config.yaml
num_hidden_layers: 10
hidden_size: 224
num_attention_heads: 4
num_key_value_heads: 1
head_dim: 64
intermediate_size: 896
vocab_size: 4096
hidden_act: "xielu"
norm: "rmsnorm"
norm_place: "pre"
norm_eps: 1e-06
positions: "rope"
rope_theta: 129000.0
rope_fraction: 1.0
qk_norm: false
attn_scale: 0.125
bias: "none"
tie_word_embeddings: "early"
parallel_block: false
extras: ["value embeddings"]
init: "uniform"
init_std_qkv: 0.0334
init_std_o: 0.0334
init_std_up: 0.0334
init_std_down: 0.0334
optimizer: "adamw"
learning_rate: 0.00209
lr_mult_up: 1.09
beta1: 0.9
beta2: 0.95
lr_head: 0.00983
max_grad_norm: 1.0
warmup_steps: 445
schedule: "cos"
final_lr_fraction: 0.03
batch_tokens: 65536
max_seq_len: 512
doc_mask: true
train_tokens: 422400000
max_steps: 6446
dataset: "wikipedia_en"
Each number is 128 + 32 x the weight over its row's rms, rounded and kept within 0 to 255. Layers, rows and columns count from 0. Numbers have three digits each. The size before them is the row's rms in percent of the matrix's.

# down: layer 4 MLP down (transposed), 896x224, rms 0.0953, rows 330-341, columns 112-223
# up: layer 4 MLP up, 896x224, rms 0.105, rows 331-342, columns 112-223
down330 102:098088123141116112111170254072129114081165119164136095168190182110102097147127097108091114161153160111115151178156129098104090151132139158089185113086142114137173140123154095131089096134150173173147156137100148146158098166128106112123135084115091152087143110124081149152098122134115100129072163101141095127128133100090102093161125165101
up331 101:127145108142164104165109143153123083181138154128164123173157125104161161142138168173121155158124117104158076137141147109084065150120151104118195090128174152089158137127200151152160101140139109150150096179098084083154199121129138117090112079108076160140185143129094094103171167137110122150132156115131136087141135133124164105092145141104
down331 102:163093161108129167163219136136108103117099170159131093126135123118074146127194115146118139137103144087098150138179065147120157158136165122095161108189142106126111124161128149120190128112069127140096153101136152067136133108243113106099129138134108061116104133118185073147172165145116190152073123107107142072176112121127074135162094127085
up332 096:169148101150160174086122119160105148142155138104134178159099142085117109180095112146158123169132142101118127133168151196083144092142144117141155088105127131109094055115219128096136125085187130140187106112102129162190101142184126123121146098123140133105162101052165140101121074111175133157119099161164187102119079126152138102135135056113
down332 096:072246134167098138188104093108120148122131180119156069129138118110115138156149137055040121132191152191135153096125181099198166079116057136087107116162136115142148171147125132127112124101140191148196146170109099122083152113089144109159147159159098179170120135098152110158135176152074144173126125094186122132109165180062160117137142158132
up333 092:098127117086139206184156157104157057167166164132100104151126159096115118185149104124110123095099077147147106110180135161130149138198095137149182086107128175166125165131091081141092172124131168124138059079167140073144113173133077150143113159111098147113060137145077122136124178133120126168137072162161129126103123090104136088109107122117
down333 096:100154108157122041104093113103167199109221080177083196098131144145149098116141107059126161143132153157108160060116104159104169125115136155115077173149172127115165083163109138105186098106132184182126173076124126154163130144128152117092129165161111117147105108146146174164142128140146182121099115139184155117143161140082125153109123111184
up334 102:092149146181128163140164153130108132106155131085126124135135149054144190149116118135127189126190120086109149155136182121131182116147091122136112126181153143118153104145067109115111144146162124117171154112139108150145093152073138177154115065074109172140109148130125116112140100072103174064147128162086141113167167125148076138098119106093
down334 105:142116108148145137112126182110073122140126181150133134111095131095099094157116131139160120172115104085134172140079098144133136074180136073134139139142135118154104083168139102135086109144129081100118138137124184209107169168092122140111108092172146107132108111131116196076195113093090163133134127182112091143107160052134193165147124148162
up335 096:097129115179132107095150100158174143123163108186208158137132111095172118160116139104151177122147106104187112141086153098109128130117145153080125139145109069205097210135130098088136082187124174167147123115189148173150148160096157114123124091084111114090129105115116162063159126145101103099103073159135154149143088141130176143153200121129
down335 093:139063121184135123126148066101138126097120055143111153140171042187107077129113163157154147164122090085115102109114078141125162137121140191105143140100184183083136107141138141133088126101203164144132068116088146154119135084133172142142097122132116163092135087127127101160123132173128131163169142123132109074088097080183119173096104094121
up336 100:129078074065100138180054128135153129176171170188095079198118125119137080151120113101141076144153084090166141155131153125115113095132116095082172137117122161084101173135132173168103107128157142110153155120093116072180130115133140151149147179183077153190108152156183151116163072097125139196174098205078118095173106146148120109071118208156
down336 099:134179108128080101114138094107089118128123157086104136073114079167117212127162115148164104102196105132122159190106110157176096167136110129108154166147129120058149126150122153147153149106137125166111190172067119131105134152157196147111107131118168158140173096138159114095165122117086214094163113174124137073113119117084157179162106162129
up337 103:080104138155094109159117148090133142123175103152171100099142137054109082149112115151108177143131138118180164133141080124137111091134091091105093159096144148092217120088183168148099171155156153175158133102127168101124145104192097151135151105110145120067105101133111064130137144155135164152129144097134121152107087182125133087080134115069
down337 101:081146128126102148146092197125162175155148139165167136145131153072140109137133052132156176103203124133129107112179114078140109096147085084095056167130149144098162106149073106068128119126122164132135033117175101145141177122173098141140148110134110120111046160172074120127163124158070106140089129128106156118070165070114148131173100110150
up338 097:179175113148139135137134157151163078145123158138180167164140113164089143169113099089157123175136112129152141135180144119211179089132166096105155111133139126125099152124125158098105167123158118184109112102077186137153087128093158112104177100122079138146111169073114184146181144164062104175152163118141155158138168130100132110139104173157
down338 101:101132121145141135132104097153118113122167105148180131098092126102173100161155147128058091195127086103146155146179163133106091116077197133142067151145061155092149113175132133186055138118172164095138144152161138147170099117094114116140112080130092154134084135136075135166106091170151128077122172097042136124162125171185152039097040131065
up339 092:147176111103097118175136152145166091145128168111161167071165139084143155220124144158105126162101158131118189125156112126107127088140112122104214106179141082126183107133131145130132107122136130123079117082080195137178084151122082165106076139093096146140128163103160091142147101086111080104187144091108204128139117156086077137148127102096
down339 094:174184123148148115150150013146137094077200120155070121118094109133108132151170115162127167128161198125130154073088092111177119140133135176132106101110090099086141129144097069123106126080124102131147090112132147201097138145149130123092146136129130106083066084148175090147037126152123137133179210087058124139172101089130142111130156081136
up340 103:114122093115097132118103141140150141139124138160200076105076102117103162166104111119149140111124162094131157112167102105120164149176146138188157130145118177128170116163140099189131116067147096144065110141143161165111139181134133169116123109142066180175103190075109158165129185170141113141094138189114148092160165134058139141151154167085
down340 103:163173115088138137110119144168031149128122123112125098160139167088113165149096138113119063124118091205132100095133152083110155107069154124115096143097161154126126117171075167147098142170163109120163143104088142160114115116139096132161134110113116107101097086166115141125209073146099153140119146136166130162106126144146151078167114071161
up341 091:090059087140121136139115138131124091142077124125070095193094092163186092126119128182126103133103097111104126116183158146126180135180099160073148152128138144132157122142116127184155070129148130151192070152131163092154101103118100136100106124080142142124148103132192147138174111146125127177132160155163150163113079089136081111078124136155
down341 092:109154225122112112088160091139139120116080091143156095113119153189166158145127109161163063167155102165090092112067087175116082076175179150087133159053096088142168108156133155142115150123123162151118154103162116089107092165123162072063157124139138122144091136163130132116122094139150150159096129038127134149088110086080135101128128121097
up342 107:186164067111145121146103145134090169140119075150142086160114187093157154119136127105109149156104084100095095201111155162115085148102136130090132063125124110100095138123094123163188147157188197163126088107165116120168183140074086093118122109121168072118090147086160072155143082092103124168144130166154129156134079125124163114133141135100